Weights of a small transformer language model: width 192.
Each number is 128 + 32 x the weight over its row's rms, rounded and kept within 0 to 255. Layers, rows and columns count from 0. Numbers have three digits each. The size before them is the row's rms in percent of the matrix's.

# layer 7 MLP down, 192x768, rms 0.0707, rows 68-135, columns 672-767
096:187142160130150108156100140115082067099095124194162106136083139097145161116187176117078168139102076102110143133107145147117138095111089086164173071137166166110138131165154095123136068121130131149092118102099171126082119132124112116127153153150146126155129187151107133161100066091161128122
099:175135099144156145105093158116066124085143180165183088089139143124090142131104166166111114118149095124110164111155094184138168131114165108037129145084153157155163144094122081134154149093147108188085108133100133126121170135128171070122102112154175098143139109189111173096111113167163072107
098:171168138156123151106160162103131122134101090095213151097110078095173148107073135147129110155194161062125130123097124154105139177119083144172115124081148168097157053078164169159111081087182134065078191156154155162181123118134075142097153098144181204167186132086121166096157118157162090116
103:154155108118109170142101166146091128121114083149127128196132164101161151104156147089128126109138046205086127166117150174140074184082166057186157152203149172096157099198097114089052137157139127104206138046131149125140142112149161174055117118144141116111129162114096171148204139114125099123
105:124130129106086086124161119165124077081169154164157089120149092126119174087131148135153153162138103163156168113131139150146115107110098115163158165090108147171130125147097095167116108114114144180103061072090136094161164137063150145142079127127149151133134120159121159138141141118186170136
102:118117142087122171112101118140120135152104134121096116150155129104113096118119149162150136097142133166077138093161081139130140129074073102135151136108111140168178112176129135139130120109143117089101181129161097084146098169096108155138122071143159144134147139119164098160136117088137162133
100:132121122126110157089144180175095197123094159105127155089142127174121064101118053183081130219131143146114116177119108125151123189153128140140138176138183097058104173135111122201150122179127142075175150122146140114157079113133099190135125119118109084076131118120146128174103141113092153164
110:134143113107132073183136091118107106090092128155125119135144191132145143136143127129116137174129126127118109184110147131122147109122132095093111107142132174170152153189173076139095112073096112119149133063083091150113152093103075131141159127095164137075101133191152069113151113107154202134
101:179186171132117120110161110094097106125067124148127164113045135199162084140070174149167158128103173107099093146071136139163119106102077195097144081109181187085205139091128131131133137126105133157075099100119110139134124165144128120071130087166145170148130134192131114109097131131111171131
112:094085103113152108159106153116169133127110085108157140170204122127135128134118059157096157184044118142136141069160115158142113105104102133109151097185132059124105094106110129100065122194138071177139129100182138130135126126109076079134108118142135168143170255134126126110172061122131160162
101:170115151106134116138114146165147112182128137167112109066115137080139113180068146121119092154130110037162090128043133088114126102078133070137157160202148103080090120163118106142100130136177143123142172098163078153187123112141094151113135145156164134168140143164102140137150136149097144123
101:172142124125148099117122100112133103134119114205161109070114120141131165139067157087152154139116158085162089168092102084179121066121107118144109120112137122142123135161106158157119155139161133116070103142162104149108096153081143081156120104110144143154115152196140146145127087116153141104
091:150076127156129169146142149199144105167076201153140143116134131157063135117192067132075121162103142121102117113129171137194145159126130132195111139118143099084105085105086094090118114169084128144124153143155101069150160177151097107115098154128096180137107115111121093112163153132144088101
091:136111170113110134176106148151140125074157149136149112003160191156139216083144150087081187120108136103171161086121159142165125131163164127149152170152096171148153152131147120180188129184166107118146191125124111088084092134101135100140189172074091146125118149156156145095130112083120186102
091:158095047175078175110147149119094194150104147054155161116152194123159105138134123053085158159154087106124082110233139096121145141107123112126163156111188073126174109182217120162152120117135100138093151136102134120184160148170069195109091057141120149165101163146148158196157155128126135110
099:160134102106110095110181145088113115113129084121173171163101077107135112150156090074064115093145119130088094145073124102102118126116191142150126114161165146151156139113194076108111057116148139088166130119084127145104105120175144179160191130138158135100129128140155111128119166058122104133
099:164058119123089105043150149091166106119131181169140147148113188145104105155188150101033107111140124148130135143129063141105049179152123153046119123148110180145165197151117144110143101124114122080107133101107088189158164076108127175183191160191071091114152128103129133103129110089163129131
094:132168095103130124133134148149119164141126111143048139100156148132115122116073187126132184102120067076140146119128153112097119152151174138137158101144121070191133160121156140104078132098179105122139056126136123144141112134204138097119087189085096118165172102087124117105078114111130135159
097:117100167148148100130161162162061183143136121078076179108156098118095156089128136118194204145144185109115160114144180169129132068076138137115155087145117188145089116116107141115122071139186122134123089131119172191166135124168143137084160122063152117177137070150170072189162138089103131110
104:076088143163162158141187154078095080196190115164137118143079138131132135131116097126136154149130141129149124111123118152061155066119166179070117127157126119106129140125117126131183071127101121176116135110089143140103100148092103176040135106147142094109153160165110112158058130118169111140
092:137159147084136146062076116172122126023122145148128085114118113164102152141137125058096135147186108126139078107100099083180103139140107123048137108092170156126124136102114093073160118118124179095087119142122155174088152137128110104138130103136100114111178191219148178113142075142115151068
102:178131086119147155144133078139129092162067094130130142113187098152148048154144131107121126085061162115111139139064115079151128098123096092139111137105122178186151136151085141100164103147123140133177139192114100093142076123132163122159174106130094106138138152155051172160139083186091065107
098:089074118138133130158140136087082122123107155107130146126098111132141140119141197156067162102063148151133154096115093163134137150144116185123161175135137141156165108152102129130087134128097083136102097115114090144198151092154137109144152141193176152141135086097139127092126143128147120119
099:154123163155162103064149184126128107147177128159110137105154081131081177099079111186106134147138096117150070135080104196130121144140175152173099133175113135073163189128064119166120127128115099144139087067103143202117115172101084119131108138139159101086146072131131133079139112142123134122
105:124138127133106170158079133073153144071132110165191060174117110123120093103128144079115118082193165171162065151131104155123057123123153108169130120113165155149129120156176162083119122112196099089159149125056183147066069126110065146117143116132105126200170124169148132178132149062101146122
105:130159161110057109129180104112082081157198166096111122134141108126131177136060132138149181143182151114107116151137145124125131127157174110120164123172068148116069089109099091102169135128107110130140151135089095146138128083131112127107109139038099097090084134164172098165131209153176134128
097:090129087137151103157168111168121078094074091118122182114110096145107098040128079154109159176149137176132163118140117148104107151104173191119127118100104131104106110154118129071155136147142134148172139124122049080158109147124114129077152102125099113119066096130145092140149112101159094159
099:095135116143140107147090138163149062098124160123071181158154151124156218154101131110199114162165093159087170102066156152135127133108117111120156122070136111092135078174118111132121131155097212116103099140166074158146100169107122186133095124098109164168122166146070094132133076123096163096
094:110169177151111187129090176063194180134085131097110184090097125119098099080088088134153192142145110088149076121141148101142114126111134142125076163108059107071157131164135122151160180144067112185121112122139123108106101137128095151141128141040100110166113159076079159094126124100091193184
101:159123130089088165145093092130157135150073098112179156142149075158087216159133161071170093045122151157120115131095115133118111161129140051102113141181177128096164150144089109068144110151151075109092171136110125127099175129128114140075087115148138154156186134165121096138161149156093102166
105:109087103067134190103166123062093187170156183163182079128131111123091154153165131144153125139118077154136116113094116204100140190103125157111115127110094130134093146161095138113064102102088092112102089172105096138165158047152138095099107134175075110120121064113166084086162124134188149124
098:107174149170137166110139150095084141136108162144141077170090116145166156135094152196061124167136165113100072133143139109060070144138135150128115137132167149126097185159158113143118135176135101162160154109141136193086082098090146085102153104087161167078155168092187198187098217107172070107
098:123200070201090204145130109198115215176132182094144163205107096067102158163146110166202154080133148128115111076089099212131155099074112110116146073128176117177108121090130142116090157075164116123120143107143169111164168055116195155103145092161104067109171138109192168109127181110078073117
098:180136078070115083100114100128134140136116153098084144112147101123105074127178099153136115143070107143128059170091148074118077118127050179100120124114149069143144140134136124105123144112077087110087128189102135126128122089162179112140086135167102115121123131146083141174162051112136141167
097:163110100130142149107136176068149125120136084114130143117124072125120095139127122154117147165089119165088040146089078122093107134134130138141102120093125180180123134133071144132093169118180123045120150141195151108137138076134097135124132113140127023168159084073121137153114123151093081123
101:087103072161145126174134095130178132107143164194019069110132126097128132098125111140167079120116055176075120143108189111104130151067129109119107152108080052182141107140119115132111122135107207144109125162132166115106137144158070090078084101092138126123064095149127147072109119144066136127
096:103080099085135123137091157144132124161087164138173152121156133114129109102153124086170172099125135081137121188087106098145125143103118203119120157145042114101126116128116129098096188127117151118222120133109100161124136109107124125138162098096153166194131113137168150125084108089175136144
100:130148123129075121137150162114134146183065115094181120164156109184088189182116105137130132120139107118157089097085112109123138134100119138106135111123188129097075147175095090141097097163192167106126130133189175115133163108155144045172046127122157155098128099143135105134171144192134184066
092:129073127173159157172167117161119177084123134089150106108111052104097156128145154126127090146156094126143088147128165137138165155101151110146145168151151128116164166160171134164136140123117098078148116148144184134143027067123115089142077115101117183199046156155099149085068142076131088156
092:152093113114166096147131158116147133147138116062111143173113147184184117103136126107142140149100173146110170112131132126179156122138105102112113144166081120117165112151057144119109097159090094133169114095164101106140122098107138210151164144113140143095132130096135187115166183052079116112
099:116163131089121171113182112174091119128143108118131132160103054162132160116078153114143096111135129145132119107175169140111075079184108144089070117129146143068099145153133105162137117074079186157146092102156134088111167075137073104113088155183128144102084163124149137092131120149144116163
100:075132097203116152130116102076212106112092159126142094165096123069113155081155109080163101086155123146126185160172142142184116082140164122177201059166135107140147132115074086093138106149125153161173075101106136141097166118117136053136191158084128126098151060129115143112111125189104128107
101:158149078135092126186154097069142111113146149097115090147149155126144113099118130112127115157125103082131182103142142082156122111092084104134172192087187141069161105174122137112138111101079123176163110115117092114151200091171174091067121110149116145092131106091107118141168163197100103117
103:095075122092146140069131143104134131125067081104127157129123136090097081101112125163134122077116076121141112110171185116152123085127117163117211128082070108062090095143146137162096182160077134087099098163124181086130149172128102172145051117106132143115129094123155180145072109201112118141
101:116091046210142146095118123100122137120090127075104143093114121143121159132131113122185116170102136125143093120126135116162081126111153149150111130176145153077166104163053049136136158099124151136185145114093166098129130126089104142154046121202167094071161130105123146085153096184113127158
125:123145107088191157161147112160187118123110156160164074079098133161142150083093140119151110115103159207144166106079185163122166167114153103154060113107154121147106138154145058148159077154086152123143180171167122149124105149124137080143116126107158112072121104090045154085087069168161179109
098:137207039105143112109072094060134127108133084107202054163086145088138087130140141124147124123093139119082111166126156167184139131093113070193130066122142087092119080123050123056133100101115097136116112143172141142161125100125131116075132121138044084122140146044132145136128165135090190079
101:101120138147132132146135108053091079155085134138153125103177081167146144158123115130126121149100117149109125128095128160134109171123159121152093093113077193117165121102110137094144096184123185166194122167097119214167153159141091129195130173066155107049094140122129139136125135158153110143
101:116130138118194119174145078116141163179118094189092132125107185104135104137158155148141122123110139110143123104070178173125125186136170130159177160186102148059099154090085102201149162122125152107123147103150182133140113101098134107086213137135113095075176157167155065136133109153068169142
106:131164067119147177096092114137202191116105147149194134162124109091107111118094155123122144076132108129082114168144140113102158161120155106134195093122176129177127087124075143167148181126111137052129138125124124101120151102172104082136104129136107117156041122153157101142101136183089099119
103:101117115136143119180087111122169149085134132129145088131113050127172086105055165106159121089065025129165122045091160086097121156102124138075136067120071152141162117087148181097152159178131164165174167197105091165078109136148152130119121132086148150084124094131083176163154120131124163137
098:090141135110157106119110121100076095109203075132128158136141105097060029158084114084104150101138118121100099119115174173093174091093190165113134101176140114158123168111104113145146092136166143182086216103088104109174169150127116140161121129110110134117099108126131067196138160127165102193
103:105097112140189092100075115132070178099143097118132143153104069117137163182063112161124075146121082093213106151108176103134111089140158185165109083161087094110092153152084135110158088112136143088080121102131097157144183166107087084122133120156149139170155185157115140096162101102198124097
097:176086141094072119072118103123166054155132169137119128136153126128091129134110177122145123121078131081154128091173092115151101092137113180168154191064079099107120133121093165080146143138119103146096152093151139131075126144106088124131103148145141098128108129111110052106134076149155125129
090:071114160130112118134155123116144140158108129108175101137098142122211132141131151108091159108194106148073132179119139090075128135183135112137150112098132149161091106122091024123165104145058121122142170120099150190129145085189112141063112146143179080115153091103164128094093167221113119167
098:093107128156172077140109074127146129135113151117175135163120152127124174095089170112149115085136150062162157190094148110124141162063104118121134184168078114180116139186133184205116113131108142183122168091121081143114128144131117106107123105120137137156141163127133152166135116117102117179
094:167113096122107099130106138137110124079107070088106155091136085134085145142175087154180088144153143198131104170088152144134169147111113161160126167121125179166158136157071083163085092098111126147132118149180107140091113153134113111166151052182116126154083110180103113120145135126108129143
098:124079111095103106110108105196081116098132131140149139137136077149117147070054113101126163105108152076088083157105168147183108165118170160119107178211117096077074146142147163134123155100120099145166150131159130170101182172122111072147077135103103113183097110174143133104094114118171175136
095:163180098107114152131122068144167150074091124116083140150090123158089131134171115114159141087150095128123149095149110147158098161078151131093079144122121105131146141180103147088152149106103141129102118133082207112124141140137117141138137167115117096130148067132141142127133119143048207096
090:036103069202140165139167151094168087115119128117131160157083112109098154080093105131133123096194126149178162172130099162101111172136127188114064129156143080139124098108135115104125145149131130138164142099068171119156122053119096076111113144143114117104099130115162118100107185142135157124
102:105115166125068120120135158138113133142139138127104165125172135125059143144100125053161121145123091138080131105158127120050195110147097120102165168150107112116166115116128178110089224152116101177169178095130133111187091084114126169119136117068124143178140094177135100157128170117095112085
098:107159120168124136104084138107097088109150109140109145096129132152110093097123136095137163170122169115127073109138151118131146117116118197132156153105136154129114152134096164109178084091166159170153187181115194123123169118155096136073093183169148197112148128099116144140146121131147138148
096:160088145110148154109161079159139112152151145188158104143173113173113120151085116142135238120130106171126125184095158110106179076140103137153126139160140104149139087180156111143134109187113080117101146128205125105162121132053129188156098127070085140124169192169135070157124139128068112160
105:140129109164110178098113129119130169176080058099181124156095153183151103153188104067133108086088143099126102159151131051136099130181150137134118147140120121128130184112180151109166097131165090113080079066110179147133149129122191167142129084079072133197101139129159135149109161117067104042
094:128120137056057116122228114121054121109112184146095095115177111135116138137149159071138104100156159111123122069139074118121148099150088151137107141141103135119117094118186133178099161099185066141100128118080110194104201115096122172105143116101115143146152132137143100184096113160076124097
091:131156097149127132170128100130105127151125133108138121184161109178162167125099176139149118094158179127144179130100120171120145152112105190159113139208133192117161134157093138168082117123170148159112104083084074128134149150150155116130170077057158153138166105073156098143123109133066102148
102:108076082130130146145120172144105122169163093141101122189177105148091153081085062121137159127173166117116115137121106110094113134118195190155049096161080150116084177124157105101108117108115161127045092168128216113101090119028133129150102123146147139099094142141161149080218130035131128131
106:069140141167141132164164102162172096162135084068102117089077100083130131132129158137146122134153171186175079174112161081100063186168146128144111109209131145127148204107112120088116107148108099119114152140160115137128146086126119135079122140064175166097111150138142111122158169100044062170